config = dict(
    n_layer=10,
    extras=['some layers without attention', 'local attention windows', 'shifted keys', 'gated attention', 'norms scaled by depth', 'capped logits'],
    lr_mult_o=0.926,
    seq_len=256,
)
Each number is 128 + 32 x the weight over its row's rms, rounded and kept within 0 to 255. Layers, rows and columns count from 0. Numbers have three digits each. The size before them is the row's rms in percent of the matrix's.

# layer 5 MLP up, 896x224, rms 0.167, rows 532-653, columns 168-223
098:185072116143076177109146133091211122157163080174130107131145166174154131190155149143163125099177123117121180224044146101167105158123122134144178134160124160143168104180
100:124133166127166144111142140118134115074171122162161033174099072131115155138111119139074151085124120105149146106096100211179118121148092138181118198151103098105120121079
092:129174122182115135107135110193170071132109136101178154145145154117143137123066134150139166131148167143120136110121098177132129186142070152128109100107141132124121103151
111:158124130093120152084088133088125166107182156108145148118150157110169072141131100135142056125151087127098067172138097153131170158134072145147111117171112175069104143144
095:104146162118098116152130146162013125139116112171136069168107092081130106150122114173200114093129131085130149175134146149156140056105124134095097146100144145119155132124
099:131103080135129131127138115088166110133063089117128124097167111121127146144068187097117100109195120122138145151090086108182073192155137095086134117072093164100159119111
105:122106121084112136167122107086133134156133189117132148098060141138161155087141172142106112165186190152067106136105134140124130123136146098089182163179120149135143139152
109:183112148073083174140094109186035164165172132177105082109158151153106139142131184170130106084136122169111134132147106149091143100080150147125124178111093213137115111110
107:146093179142114191184184093142144187149149145146112143091134126185082125193135117140135190138121156123068097082082129165053092155129110159140161130085182088136113170119
115:155194164087109145115120103117095101129175163160182146094181142148117080122093135148174066159187139143124026109115118113155106123122099118173098148093094193107147170140
107:102105092167133127138085087145110091099140085131121130155091135174111194109095141154159146105123094128118129081167148130080087092106154123131119093107115158080084141111
096:109201107134154126160152145101135103141142135164102099083142122109132142133049177141111094084190210110161096142185183117092107171091116085095074120116050142115102142132
100:127147089141147136113145155087063153108096103077087099117164130136133122104144160062112121105101077153076167142086123081094102152093230132109091152146109131114153125144
099:175065070138106136136134078144146079174146147162129122070146139118122071176120112160100104089123173093093098134115103110137081100164158096144118101110141120146091083183
096:162121159119105104153135107155135140110103093181182168117101048139136098150144172156067119147137164186142106137105111082142171188130140082148137144117160143096029118103
104:094167105080116131135247183093178080101116068134122149103108180138124157187120202148079121126106119186083126117145121152163116173154108134128122141201083114081139129186
097:112121213136124135067114141081103133119161076090126139097122099177188125103086152157126171121164157164169065149095133170090129134177146097169106173076017143138137069159
096:075138145106145105168130185141090157180082150207121074132127124145143140126151160134147142085167140149167145144128137090087110187133112114123185130153121120094145141063
104:158115116146153135086151124152141161106060145147161159085101117126128053116111093091092129130135172126165137075139160145087082103161122135160142151114154118104103090099
102:127158095179160161085146091141143076142076135089087103154191084143145137191072126128159071169126140093088107116112148163137085199109110134052117186108116074119026126109
095:171100126095128096165109088164075160154168173130167125120114134164106104187162169083114155079167105128213067090139139102120143194132144136104204106090184178130103117130
102:116184106110147115117161154109135115050144145150125118113159128171095127110061094134070229159097091124156064115121103095171115096128090194187113150101132129139140157129
104:128148092125113145116162081128144181048100119140142107139144096183128157212135169167112097117165176083123153143082120131076155070179123137112122134127194108139079090169
107:127197167133130164134133134128114134161078161204157123113183135158128108158084142068068145114093189101076132132133102113142091186115109128126079138107094097162121149141
096:063126122102146165129147101076106144115075112116152080136139157143140159150135070144089164194136130172101139185092140153153156137096149135103118194085129149084150152192
102:146144161126120100129150096189140109104107082165134149144140112117192079164145161135074094152113118184108112095141088102135081129163141172167092123079104132135103108120
100:220070098123073091181129141117108129105173164093154183106154143117088158160167170143166142119168105072086108151122087130167081139148117197112119137132140120192071095081
101:112118074138121138152113121178165129168153070147071139156090132116038190137201155175096202124123139134079202127100113064136110175106166126089094131137134080186150144088
097:141121177116135088159086167146073169111117090142189164131131134124118128099105124122128146145066077106143112160136077124128167148141117165072117120073154125150123093133
102:150132138169121147103134129100163137151153119148153125093112110155128137115185134072168154171137167140119136063121120082032162089167122141111145143094131154182098165117
097:160144116152092194129110133140117068099142085129120204129102170141131097114092158138142128087156133114159145153171126113165141098116097103124140157141096145133078140137
100:187131111082082159125118096194098150136086163076114094041129174119131131101131146158151103137129161087127138138138109125070098108127102118133121131127096086167163103165
095:120186120082118151170167092026135186111135118149147041122116116131094091131126136123143098143154163105139110117093165150117145173127170106158161202160163177158140124141
106:112111130109210123135152091158112095151102128120129077128181101110066050157113132136156177115104167154137088108118142150163135112107082147108094130057118134103150107143
107:152101142150215131140125126128068111141120146039156158142126106109131136139106064126100108097086176174143136124112121145158126136131121121113145142051118106114107094118
104:124166147116113105137106149182127175099139118084165147137105134144086133151181167192117102098157091117136074072141129108149169116068140077160113138094174106096130168121
100:132134085138130119072129101087140096106158219164112138177139129130147105091078134172094111147098138109091113170151140126106213178105083103153101148109140128135100094147
089:082179099118139076128125118136130177140150122117091103120147065121136141076157095141103109107119191099135128141115121146107130183119194149108170183141119141104122179091
106:153185173151125162188135052132175052086184103173177086160111123123122175155164137117113170154158125102116098116200198161151116082103095119135071093129057183144120135080
107:145119089155127151067093142173134150175131077103097139132156142060073152126062087194072131142096172160130135152142117144136115132152129163059097162137179090171067103115
095:129142174070113102136146166086018143139128110101116164136121130116122134145208109133112119105155143160149109110155177181151145111134045130110127169130148123146061119099
107:124161137105137102140102077119133141091078159097148124150133140140104128161144166157135172107131137127143202114168153080152231146136137116145134190063146102089155117145
092:131120087130190124176161139113177119144076076106084108134102120140068131129097158160107183139137109159151110162094147089078088098099167101131148160112043125131116143102
111:122145187129186109171101147118094101121097072127101149112160122152121166170121130166134086090111126172124119118154100121156086170164137089165098173079113159139096144111
106:109169141145134132080128147094206143133130063104162139157193106095130133144098180094109079075161145144101142148132187084173178138177158105134086106092121167123126121101
105:151053152116143115129157144102120138195132161122150144103184104150096113132103142095105095155127105139135167086150101142141095123125137132119088137099145114098115114152
094:151119088122108082110206120107149149124169114119136172154110141135134143106137122196137149208133104098071121154122140090151139114095081114151091188089121110058091089143
110:084153154124148135196131156115154118159132132149128189069127173126213117136081168095088140073134116150101134188167122107074123163147149178150120168109093141155153159199
109:112093157124142138153154091113148113109134128123125165153143067145097164118049188128112209200132134068120148064142121058140186137181064123109113118109119131160144080145
106:159169150141162118121118093135153133127074090163176187119154090070076149113114156048134084151119118102147112195152133115118097135124106026117131158114074110073123127091
095:161168142072074098161162139098140091103079134105124083124070201141105109149122174123174125106119147077112101155165139069197129148129092167135073146089133156137121182126
095:084112135159085100072164141158071169186132191180055117080133125167154157163132121158057147085136143102115145089136039140098114137139164126093068139117096137095127131130
101:149085142098140112116116100171185151082076052150137108071140111152099112130111080138125121093173125099122107150175132151121132128134151124132113115103127163151146138106
092:152148135115102142131155105092148095133068099173150233114137135141153150096156138152145152142081185101153167163179130137122127155142141187165112181070106097138174081059
100:151163096084154150140096137118083142160141180117153139108150165177140143103074133102135109126140091163149103104125139108102197164155093086171138114043182150158132078122
091:107139107123131119131150096124143140125158040113140081200090139106130087113092121092133154078141106206100122108120152141151102139120127126125139184105073145125201122120
102:080116120108209143115129085136145130149140094141121157213176121199160184129125197109067164118129180167116104165102063107117080142178043134128062109140140086167117135159
097:099134165141171138163092126128090080129173095103169156134093123119147116152088143105139120139144109073162092085185100129117134106158169135153167212160084111147157172063
104:104162175126196112142137128130211101146120092154149116137159123154105140153139168114143161167078146123112136163159111196095109143127146100136123171128087145124183098133
105:132140144147145110161110132100119091116102079065100162169150124188146151142118102158078130086096156143164143152133132087104139127117102094104039194086156158107098154176
105:174116097136117119066105178157100108138136198136136171130085124166114143082131140126121112168150119098103164110140167152137180100095097123089142084058134178129112150123
106:145106092084141134122118125137081114123106144147157102166077170114065085171117178106111140124183149138104112099147091108108085161093123111096119139159171121178104090093
098:162124129171145105098107143074153082101099133145154148155142174162083143083152059159080106143123099186132079142068144146128050141136146117109114128104099144085151145109
104:114140124132119138157143132087135155139128090075088129164107131073145101123053118109114073101142111179128072160155116133158129136121117153113130126087146149154140134203
099:112169099123109117132063123123168082168093141137109124139145124165193106082141062119152133149090148083152136189114146160138127079141144107087089060063121152142127059150
091:125112127066103104128144072091157159123126085128113125164165092129125127101157122126094106085090165204110134172156145166117117157124155150134086126087134124150114088156
103:143102158161109172159099087134143186143131101116172147081161113100151109121181132167113114145115124099134083118133161123152146189148124095110134116179128145138153093212
096:147127121118174150125118123158125134169112135158170143176145160147120126127162113063094168173085103106180162151136135183124185088146127132127143101083095163147097135124
100:174140108123126169133183167106090125153113087140160176113168148108132169137125133130125093117104100156147128136250138119158143160108131115120084156135196154129131129149
109:115121153112077143093189126060084197113118162173169109100189125147116093111133154156167097153222158085142107138104106049058162086117108126193105136076087152177136126133
099:209155139132172161149162150129122149209168168157126103168117104140049186131157156175116131122124168134101139104085074152164178159109120127084102105100177106175150110107
096:129122180142173108093169135099066134128141151144131168115112164081073139053149069128095093135107112106198155126123147130130162171096159122114197149120124074114137092126
108:132108115176124152101133163147081130126106203105089124092110126178118092117170134126178147160166184073085125108122111130128151077112124159134119165094130090139093116123
105:140168077053153119123132162122091116129079124088122139092094116091101130117092163129090097159145128152122084114072092087165096113115172073083114184094102112143093151103
094:113107101131107173086132142090146096126122168177101125133156134128076137126097154095145144131130123137172156127114181120199118106138120091079162073122124118079103158122
100:181143123139102187112108099137116158127130125120137136077207167125099112130150089092177120135161146132116081151137187082136151119148116113170125101045153153071138124140
103:067084135128125182170146067166103110113126102093107145134092128187136166126136158149085143133139117146135112061159141075149129164161141121046115122124142111097091139123
095:168162151129151131089141145104132116127117122149122088166174100156102064121125118128117127090116120137105118160171139112107135147116133166115157097089138102137173176136
096:145129079145102140189141118072115172121106090123082137123134134165154114145181156108126153145164146129082143140126055156103099076156191196119115097091140133108124123178
104:088133088131134141092128133110159149186166064180163114117085097136159122156131102123142162198059125135076127079133141085126135114096061146132114138097172173136161159081
097:149137119130123133187111179180081142149125112112120122125144167135172081097103150137143095076054102159138101159136058167099058151110148109130105155081174082091148121110
098:171155152115175170142139159118087149111053217109155082129136123114095115124124133188098100125185156087102093159076092132159162077165124136135169201137167142078093109163
100:171188117148076145134140125138140114102110124070123132154169128155091135154163142115158117148147107078152159122098208127148123087127080208123132124082122112142159117138
092:141156165081139084116112165152133138131135135130071147186165115177119102159152123145140142174104087104143169134135117172165138145130163066148103142061178109071085162058
098:108170164125121089136114152127165090077156105037151171043144154136108081153095126124142148114126148116140149063125119139103126139177125151166137153095077094120118119137
108:116090122109107102098116130091103092144116168143079087176104164229093141150164145074115152139126102077148144104093101144138085134109113198048079109123157149153134158173
099:178117098135122128114125083110184054160124051154128154064158137106186151097105138124157152159100113154192046130173116068086081116144056147136133110127136158103112109104
096:150066059090142112117164118099152128083131159064118139135137113161178113133151140119110163135140106130089095114111071114085163139142107182174132102099125160150109111120
102:142118138208125139138192080154160089171096134093111150150180114075138092087139111170113133144108211134102141116142100148115146114089194069085150163081083158103105073177
096:088165124085103170093133154116087081119107117102173101122123160138098133128092100124189136166167102163138179166094095155119140103162140144141169118106132161141151123134
097:165037209104131119100116102187065149154087064149177155105131083122149184171088145119100133105177183136185166117122121151171141154077150135128155133147097121114173133175
099:116164127100131162192181108085068110103157112168078162114158115153145133140114145098094176123104184113098119156139098170123081164118123094147114130091141108139065173135
096:083116129087066140175193123160105131107123177138151091139106181104120104192135113153162166142122117177122113095063137150156161150145131105116158173145117117080114160128
100:153206148187150126145088187117092145160137089132136129131135113171123140163137097110175169128127081185115179157176168113175196107160127164148128114071143106099164129095
103:148093062127129141174120131098127119143116121120187129121126057112116155151091128142125187088164132117134132106150136204132098150116153132144092122091060193101122114176
101:094140062126150128153143096114173129123149104114157194104135144147069152156118154164135107129163135158165108171130098133152211177133153114186109181108127119166111165143
105:194086099123120126149156152087155192125152156070186138152130097143111099044138113105098111165105136137097104110180103102080122143126130112104116133102170090121124121145
097:149187110140123122130132142100091119128152113155129184141142184077086160153151125166090109128157120144106133105153150075128156145089112077049105178113118131085105131118
104:076163109108132114104119108160118144143156132080106122200123144189135127102126091106180146140156096117101189135047179154066089097125103084135097134094181176175173097125
100:144159134109130159092095068164132110167108068192164149115133123114189118173088105073123113154133143162188063117099138057087105094167083126105072132154122128139122132102
098:130114139106086178118133186122095093084130154122153068095147122091209124068147136173160100184099140137078144149110155134122104131142137124117103173090113088158123100128
096:120075180138073096130121104140165142151141159054176122171080123182046069120167110119177196186124122135168101108138113114058108139127167135170165155023091082118117130092
104:100099065188115152070137116133128152155101169150100166105163061123125138120131124150065160113121106144085114081190141060078148165113145158088105158098140129158125090170
099:099155163089235169070153138139173117171157098124073163185066115078112114177148096153168158121126096074128108122132122149105159161131156122168121129086103181138112100107
100:180124148117095145137111075116140080139170169149141125086098136129133124122128158163204141137142145134120098150136139145151151119085106111074157106120110122121165115127
101:117133082150141031185124107100097126165121149081144136122151108125168118124164152128102199136163112118148017109114136132170158152146133065096150148130105100137138117198
102:177152079138105141117209124087138201105125076104120151065091099132093163150070151116136104113100150159114132141126116087136142101121105121127154146114125123095165135159
099:147098178040064149097083135131108160160128140113109134120116158105050156127134131091136149073120124059129164135080158069154060118144145148101073170152106140091146118092
101:145117115107130146147109129130113154157126159140113134103102142122149103141164117142193140178074116147166101121077114137147116106168144116159085138079162166201074164135
105:118120095089102119076112096144154114079151127087161091149159095094114109124131095091131113110162130161141106169138132119210056134148136107140098112131129105143079158149
103:115107146149107148140148175140145165088116047157146103103128102174102161138088177139150145173106135134124120113149178153125143139136105086139148141077089095127187100106
108:170157162173119078126113098154082124095083178094094111175078126124134131084138150142160174144131108155126124147095151132187120190077146114167171108148129086090098123124
101:163166103117120138128144155114107126157104086141133113149126062080145120159201130123144216088113084144120148149192152095130110166156176117088159108123111136070151185049
105:092137169082114117091090095111093113118115117085058129086114142121127114153167172104105137103083123103103126122121072155135143189069155123142094200069132126126175157117
102:107158115092116136105132101131132077127134084121119135126144114118152092129109193188093151142169127066113146158131080137084089146113152143210199096113140217133164149173
099:071109113130096113172092072120171107131198053137160123168119120068185112090094167098121177131112134174133124110125122105128149201183127143083106132099086134155117109107
091:119143192123158094116133145057101073152155059093154096146139124139097119149099130189084118095131100124139134167165171168162107122128156118157117160076124129124143114132
101:158110071062089173104136102133170091203186176156158129149137137179175127137196176112162082181143130155101114149101131146149084131171122151101188115121152125090086139160
093:072135134134202155145146153145126158161124120153079115151158101109080076068142133114094156111175105156124078081178111151129086127102156122154144068119068138137094135164
105:169136127203149141085135115156132129137115103111128160147121125090169152115134151119124112139132146179123102151086083135160142199124113139174173107127135117177118135150
099:186145132117127139089139098137096051088174183124084171145146100071168120117140110145068127104174138077118093119194148151093126110134119108105115161129097093160124126126
097:126139115111132112186085156112111135165101092158119040161163158131147131138094102128204101069125204110108097145147162103188117136109145074128126114114136130125152126118
# layer 5 MLP down (transposed), 896x224, rms 0.0479, rows 532-653, columns 168-223
099:037177097114100120132126121151106162114119141150132107095118152120169175074083086109109143135110120152140150114188131123114156158140210178111075146089140058138086121066
097:088133148106121199098149101118080109150061150138105155128128168119126086125172113120149087117130159069079103167105195135164110158125136138132145151164178175112188216162
091:131086093102163127106153179101138123114121123164104130090123176141113169093125151103134137157150136112111132129161138091113128094105183123132125108079107109117126155129
107:162118125086166115100104130136118177091146193091134139118134102104165131139109054129165083102101116156125120125062149109137140152162060152118105097138132219132123123112
101:114140133056105123069105141147093163099138122050159149114149144116153172177127118119142077100070087137131140141193188125163163097143122131143113183134111141125077153092
104:116169188095136074102110096139109142172126150203130136150145172152140170127140106136124124117114122147135094070184172115129126114066133133197129177182107083113104205142
112:103125163183178167115155132185112136080148075144169103128173057085149107148161095144146117088072092096196169139160168083092133168131109186173148075122137099114120137132
109:133135129188148156171161187087182087094086090118145124148129162125141106112127111116108142154115163115241153116109144122132152133165152079106176087133160000074148151138
116:134153141118143115088162101116133237077130112173185130114075154108121099106118140148130118168091017143103147145131102106107089160140123115128162068137135105090115129119
122:153094115120174095103087084150139144095113171106153120105116124117114165072151096143136120095137095085191175131095178087161111167105125175144125098091143225133133112124
100:166102149117142088138165195102142131147142194189124088140164141133187113159179096104122158130132172097156164104098133118090179188147115171099078151111180128194136104115
097:136139097147134111148133156096132197130118128140112133128131128119092127185150077094136125105085141103160137120098056131149107104179141138143139138061139140132123097119
089:127101142106102085123172108147196097158126113137184134162097170124147088149119112156102138160143200091179116130143154147134123071147047097160136099063126090132095118142
100:108229126167120148098130186074118161083121090125136174186128158155133119095169148115064145143140130133111131144122135112126167123077084216096184135164106106133114134108
095:143145160164103146092119159127180126171057166040059152077138221080154166137097121111149077091144129126134117154142109152147101048147091173081184125141117111126153135173
092:136081095149215116138075098121083187130157197108109147189118118132139071068150082080122136126139143054189122162142124080114125120122144115078134106004126194169110133122
098:199162078132166137156159144112151100137114122133178109151182145144129082142157149149140135188116176096108163127129106112168095098131124136108186155176146109115101130155
099:156049145100117144141143092133166164094133153180068176160115155133124154116100098151099099145144139141116168117093125123149094103141132112084080089047146085176149094098
100:121160107120126113120114069146139174178138101101147060164041147147143194164139137074149138132163096173075085141127056130106143143061159124146095107125174087129138103141
101:150109133137125088083138090137121184100139143153153091121103245110129096111129069075139143113147043150167194169158108178102219075139141129196141106135164132157152091128
097:120085078154123126130118166133131107113106105119096106077138142073176144138102158172151096170092122140074100162068109177133144130081104131201085109158129165085158162113
103:136098103099146111183135114118112097157066081108095132137100173129127153193214127068180088109156120128146170145167132140114136100105163089167202120101176139118141109128
108:113167159123149107121071123133080119136169165159095121089064193113097128107168106121103112168130088124144105089176086124144138146116075143151107160138095142091184182117
107:126101158107122146095175103176102164070176140099125174101106119065142149149174130170176124168161098154118135181125158189149123107111131105203215119142148139102071094156
098:111137168144042136105103175084161119130160196149113127126132136144113130100089185147167114103151131080147156112163175068080144093164125140209134118165104107100105092084
099:115124118115155129097122141148122127100117163168130104109131109099080233154150106100166136150129081125170130189101152202146106102155081104155171092134097100079117096146
098:037170174122157150108171087170154092135085105139128113120120100131122148111149158146090088144087171151123189113085136119074173081129138053109123094131130145080144140159
093:185098142126157083056156119115146152117115167126158172093125090148157092133062096067150072064134137088116112126188145108157162095147134136143164130101099179095126080134
097:086076119133115119091148088092188064121200108146122097143062121071147158105145131121104139147164125126093111152155168112148127153141164116155132114116155065105100160125
102:135157123096141132145086156134089158109142120103070098128095146166110073091101144203127099115129076135184145126090138158135124165080105141051148087121121157135147138097
103:117197153101125110103179133113134144168135106117151083109092109157107147148134130121129151149094126125091113120098118117074107115158155108119117096083163151134111115192
104:098101159135116175170126175024144174127123125155201169167126163121108130111149128077131138097159089171172150124101144113132118105129157114174156111074132130061097166131
091:135130091140099117114154131153107112087164093065110108137136105174124143092091126116123168124117101095114168103154110129123167101121124160106142163067073097108135107068
101:162133182134155053163106113098139133135149100101102114162092102144185115121169139155163183147110151125099139122131148168145148100113093175093118048110104175153131058146
101:101122075105056153146115115159107121180136101173158099140078129137124123094203130167116142166141119085152106155179120167111151109132126116213134114133140145158149147141
102:089085120120165141136142135111138115134132117142126136076123112135168129090091108078133161109070137121095176164153143104110058107141100109143155168152126126129103088144
099:145092146155148120126131158208099109160077078103144196093069147082116130147181078100170222124111120138115161097160118169153096063155153133087143120154114103136129126082
091:133094128149120149144190200144103094098092098091140114134137130171132140171115150118090138131116144096057153141110126132098149136162110127101126100112150115117080063091
107:059086039099143085059152217145116202105101142105096110058104166136164096124065137157141093150100137116156112129123141093090137150198154128106157148088187115113093185181
107:125147136082080122146077131103098159122092141123120127083117147173115113083140143122098168079145091085089121141171121105133159133116106119169114119088158124147121135111
097:111107108182135158119136080136146165131144117138126131135160132163140125127102115184167128080157123071112190089157088133139157113156155157127125124144143131176114162094
105:141073116154127111118202155135165115165115135151101148135138152060152188171104083149115169172118112128166115108149121168149080123117118131050136130222129141163130128137
080:113124156124058134111089133109148099112168153148160132108161145108188113126145102089138082099157134096113128130149111173158105133143130106135075140138182138103139107164
117:109091029083142135122128135129175185149156066106172167113129088114140095176119162093047136136093097150107110110104050105094120102071092090145151180190143095115152150158
100:114183179095151116179100075138120106105099078141070156094072126188102104147114115126099155148108101179074158112079059124142069122087120139121121188158170122108116125118
098:094241158145107146141103125153150135114106125115080095145085157152165109104140108192140149125122169147151059155113168163148176122117099128173176147129107131127166167124
094:085108134113142170130089153084120087117085135138154154095144122148131133139150100094158168120160146175184150108117130200099117139119182144129180116164108122196140061156
112:104141062136126129081171094157125182107092073136159112154105065134099132133202118176118113116111072119197173084121095101159109131105086067102155100052144150084105115120
100:136178096107077120056066168149087133154122160138170071115155174135117161147186052184125101079132191181072114163114169184137111128089146139150163156157157162091146127092
098:150109129176150108111160118105106063139161165100128094152123154159102138178144103148120141116166128135124146142122154147125121149148113165105060125122123108178143164060
101:129144141132078096144149109123119116167134088139130176137133099131088173138121111099121144098131096182123192090097174127110149095126151172106085143122177145145134116152
095:184112075099129167172127138131164127109130098103156206125152104092089131130114170143169134157124123151099158161144135126104130138068081149142139148073154094111173108131
105:091166156102081139206146133100057109146096174098184095135170142074147105143154171106103123167151097118152173123110117103140086113137095157115133143155145070125159150153
092:154086087143120125112083135189124126098216115129107070144085108122117111111118080108086089112135113136105120123136142120093174084100133058083113091103161129136123128154
091:089105171171089106183146121105157118138134084121098110154073110086106117120187165141154153096150192082173147162143156180158062086155141103108076149200082124071101155136
093:130135146181102152202105157175152102065112140078088136135098106130151146166141100101180120135157107112180194167145081113132104142129167106102133124147129109113044158124
111:091148138108081144088146135121117138096179132090095107119133143154151076087126143077183159094150064122099149111125137090141184113114120089141163149114112158100123136159
109:184127139100153138084067094197123081121125193134129136136157113115117080151179108139159118054085107127123132218115190071151196145165061105126152084139124190105116165093
103:096093152114023189066129083128079147123087199111106133135110163112094179140152098080142118103159106133073173096125175102092103107130140184077144099141064146170031116114
117:098167151160177149100134139148161113163133128169096139088123058115128098116127181132119137103130181158078103128123104150130091133130089094145224134119159108098138187116
100:084183099132129123150079115122155165144097052067116132083163143164154107145132147100144136063137161162136111135102036142138099147123155108152105163149161101116091106113
102:056187133181092132195161083097156178078126112128139132100179060137221194108130087131126180133115143109124113106115107130184182134156110155166178105102123169074183093134
095:114102129129138137103132122165090093147123151119154134135130127132147164098099204118186166090185147120177103115194214108130192156097081139113161139091120145181123160122
117:053131130113167153158176093127137117132116139173136151095136098164144172159137080157101152169116152128160148117089114147077127193127121115145099144133136143101126096146
098:159069147191125185155165149123043128141189131092140186097104149162102143152115184155120133073152186102053112089151077123111166142118146127158173156174129130129086131110
094:135130123186192137109122179178111104131123142128143088102088138190076124128074060149147151163156121093074164100077069096163155105117088112120166094158143130122141146144
100:123130103139117088100146141143159082145091174227100105165104149149106140164133104081155111100153129141073136130124131076131115112101127183082176150132126156149099103091
100:092158138139115087131162077072111157105121156157121071074107129129103096085136113156121135130170219093084103100157106108109108145127136134130121118096171069107111142091
094:126118167100098161151110121141141117148088146107073082134096126176050094090149111084134128122115140074116113137055084148118152119154066169112161128114091102134112168141
091:167150108130203125119075080174144143107118124111094145211098114153082118123171113083126134099142135144096156109146147188159090217120105121067086122146158108121103101141
100:102091118075089166084098206117147153174100105132143119086101108117104143130137091129081199131132174143181121106124087161181115102140201131182122180108186132119093127131
093:115117143142092130131138133154148090121116123154171093138078130120134167168137158167175112111151128121170149177193129136106066129147053147166091117160169143121135111123
106:118106150081129161138151134136188151129157119157215176170123124108120118131067140181105101109108025132130138185087145159112083180118137113146116054185147147089184155145
103:113102103162132084106124121147088124138093156164123126122110120148111075138174135162185179097131167056146131132232156148119138135148063127159176089139172126123149095121
097:150141179167151120152172142126109093145106138123135149161128162146181067082135152144153127168130124165062128156130096137118156177140168108142133151130145170122109100165
102:133094112122214100140127123081189116132142193137104131119110109137124148108134130161128041045123107160137098158090109137157138156090138136101119131150086158131124154114
101:189159120119120114132098140103123086149104169162133112136117113157080092119155101102150131104160093066036160081178127214098155092147153122107134125132129136134173115047
100:126144091174070176141132157102117185139119125117154173086106174106172146143138152099096150082152112120099130097131167079122121140113188119111114180133174135102088056115
107:090112153131109163108119169129160147100164165127139161125122165157106060153111129167144112083071117134119149150145176097089139171096142102159143131160100143115142139163
105:117166170136146119114113136118040135166200102170146165102178119078098119085097174090148132068159117118160167082083125170190118171146138138086137123136096127167079115165
091:103141110133117096104093099093142095081154092137152098139137059159121164172146105118105160180194138091190159106169178043146171117131125136099086131155092149125096122148
103:139122109109023102144119084121160086174161133109122097113177161140093114123149111130122125099105097156072134131127155126059060184057131153165135084152134068189166072031
096:086097109175240112136148112121141124129103126180181091145190126109122157061158143179118159139087123132128105140103128149112162173100123060091125129159148118136106181151
093:113109108155159167073135081137114166132139095112198120112135120109177150131115122160140147046111115170124172129107132133098136115161149158116151117121131110181193135206
095:120096077134111148108149156153086170118128117165128124180140092140079177168097100169132141144146100115201131194139148059136121081083109131160133171136171187148159134169
108:101134167098128138130179106186128094180151100122146158116120127073137108090105105139123172112168146166112110133165139153139110105171070096164138114101115160113091156110
101:097107171144145113117136090168111083103183146101168117167079147128096098142203142157133094105176155076083158050123072220152163148181119162148087139132145109153113120120
094:109147174136113137153077136140135132146164097153129118095148116135108098147106146133126101125123121129138167163138175110185075100097149074104109167174142106108085118174
106:157116161058134136142063145118068132172163151122135101190129139127126094111135076094113118166190134169120138159127127123143123068133159122103112077140125103152157151118
098:160129097159157164118084112165181147087118112179122144142107089124149158128140173137096117080086074187069093136161100126127155179138155143130091135155157084148159142133
099:126149063143130143098131145063088120215147163136061182160153149209137120099163185152092145130110092175107084089104105110135155109120109154147090174125099196142106134146
084:177082148211167125090127135126167110137090132157124100091139105118117146101093108177145090138116136143186149077157143124162103072196119133087149097152146181097153122140
098:172155138140196155108092118151162116077154075091137169082137143124071199096136172157094138148144125117120117119151094130124115146081069087084118100127143135147107174131
096:048085110104156114145197116152112139113087160141147103097150108067162124136145211124103125174117168145102085139067129113119103150082133135164129126146122146189095160206
107:130154159121160168073107107150127099151085174142089090116113109148126131089137183123174094085097073101116106141089112106109111075142109147107147121186099079180111119119
095:170097144116154101113121159108102157127077125123104128063118127087167107191159078115119170099136145165111154082138160149117128175138130091189115127159127149102163140083
099:093179096099092148174097103189114103104106082141064083103126140075121180193168116153124109157091139111132146154038114119145130152139139159139087208142086159130130095090
096:141096065122144125148134139149128123100132120137141099195064090189122081086067141105122094063141120082100105110188162118068138125190127104147170073138113148095123172123
102:162136161125111163120078150103129142097127064163150103139164115107100137249169180108113143116092131085149113094151125136115103139114142143134161128082102125109126132173
099:096158138127140134108129141109160125124170151118108160166135096145069149055160131174128095102145091101093123129181089165156120166120160137131167127168066107093116072142
098:090175067178209087136132108092136198123141136161126118122165151158135154142134136125158126088125118159169116069078105179153132144138191135163119105195120144112132141136
101:115133125137162146150092114076150087111134102103149133080161125087140127154121139106113103087114059146109061159139101185173147121119120149089132099184141129085151071177
096:134156153118080125182136135141098111056161123073175163167099094189087134126125146113127136137149133088129145123102147131135171112165143130143156138161160091085112114125
101:122091142101111129145125121056138147126119156129130133155134088176123132076109141113093068173074168138118144135066166155100104095114129203165153108190182113142178148173
098:103137100094157090126094182089104164127098121100159073154087126134075112100129154108091124122086130095098114124131137120083090132207165106147114133151123186134131151132
100:121140120148143135083141108196203099125111101126098093143158137114123149124087128104154121097097096177134138129132112134101127125079061111145135143129094155076133112147
107:120101113084110178182148201144141120119109116208139126158155105100127139121181058178137158135169126116114140157144106128126105131130173096095162153111098127147086114077
098:095128131170142132104169137115110071089137147101086154156202194141175139164107103083104116119131157150155075150154111136128197123089106154149156148109171131181105118178
098:143151113121175109145140146163131085098118096106133176135078143120148145091126174079098142081169121126047175131123106129189092221104117091069196150107063147124150167085
101:134109135149140105136107152107136119160179182107128151147094115128131111093150096083116188151122098128100116110090048174112225107092121110141088118064202155148150129100
101:112137104136156148122158134133093081155108104127101172149088107070134120058199115085096182115112181131081113173128115144120126095163115131111075103086172124148110123121
105:130154139098131161118149133081165136168158081218150097127110085167090144177101116137106106127189185135159137128112111122096155055146165132121088167096217143205138132093
101:104156067108103100133082121105159090142143188096092139118098141108067099159077151156070151123119183133121121094140096095154092097099139162143162155119141139137093169181
105:116132126137160121168174133137129139144118182136182154137155133101142171110135123103149164104170187129172140125083127124114104074128134127115134081149129088162177147055
102:142100176125104176126190146113111172133157149109113106194116131139102132126144107099109149113095130164138160145084154143078185098123148111111102137156065097105084113096
090:182105154154172113101112135120089102125097145164145108117080131176098141139137112087124118142174104106177143175117117147070114062046137108163143127123161122135129121125
096:183152089173134136120138112159136192101120138119086167096119111107139150128138170127138144187130157147102079073075120090083148168073103090118159076201097139161081114090
096:134128167173133080142054117113119167095087106110084102106102122095072198118100108151074196119161084125138160100121155067152153167090093083121067124114106136094126157125
095:163110096105096093155124138172104121093186094143195129116144132163162198149187115148107126095088153148073117183098096100072150095123127123097112116093156136097063110076
099:149171148104063067167129167097163130110152229129133108160137128165122049155120120159112139086130074086181162063175169096110127066164098161166143131131098151090091117098
101:096143107156103143167169134138117159137167113156167099080117069105115121155132099107109140101082099105175133142114161194136078149152124112196172119116067129148149153092
096:189123094155152139145150094138156121119167145051123102112103077143132133139150138039105155122174149092117116138140088182084131088130121188158094162120139122147108089102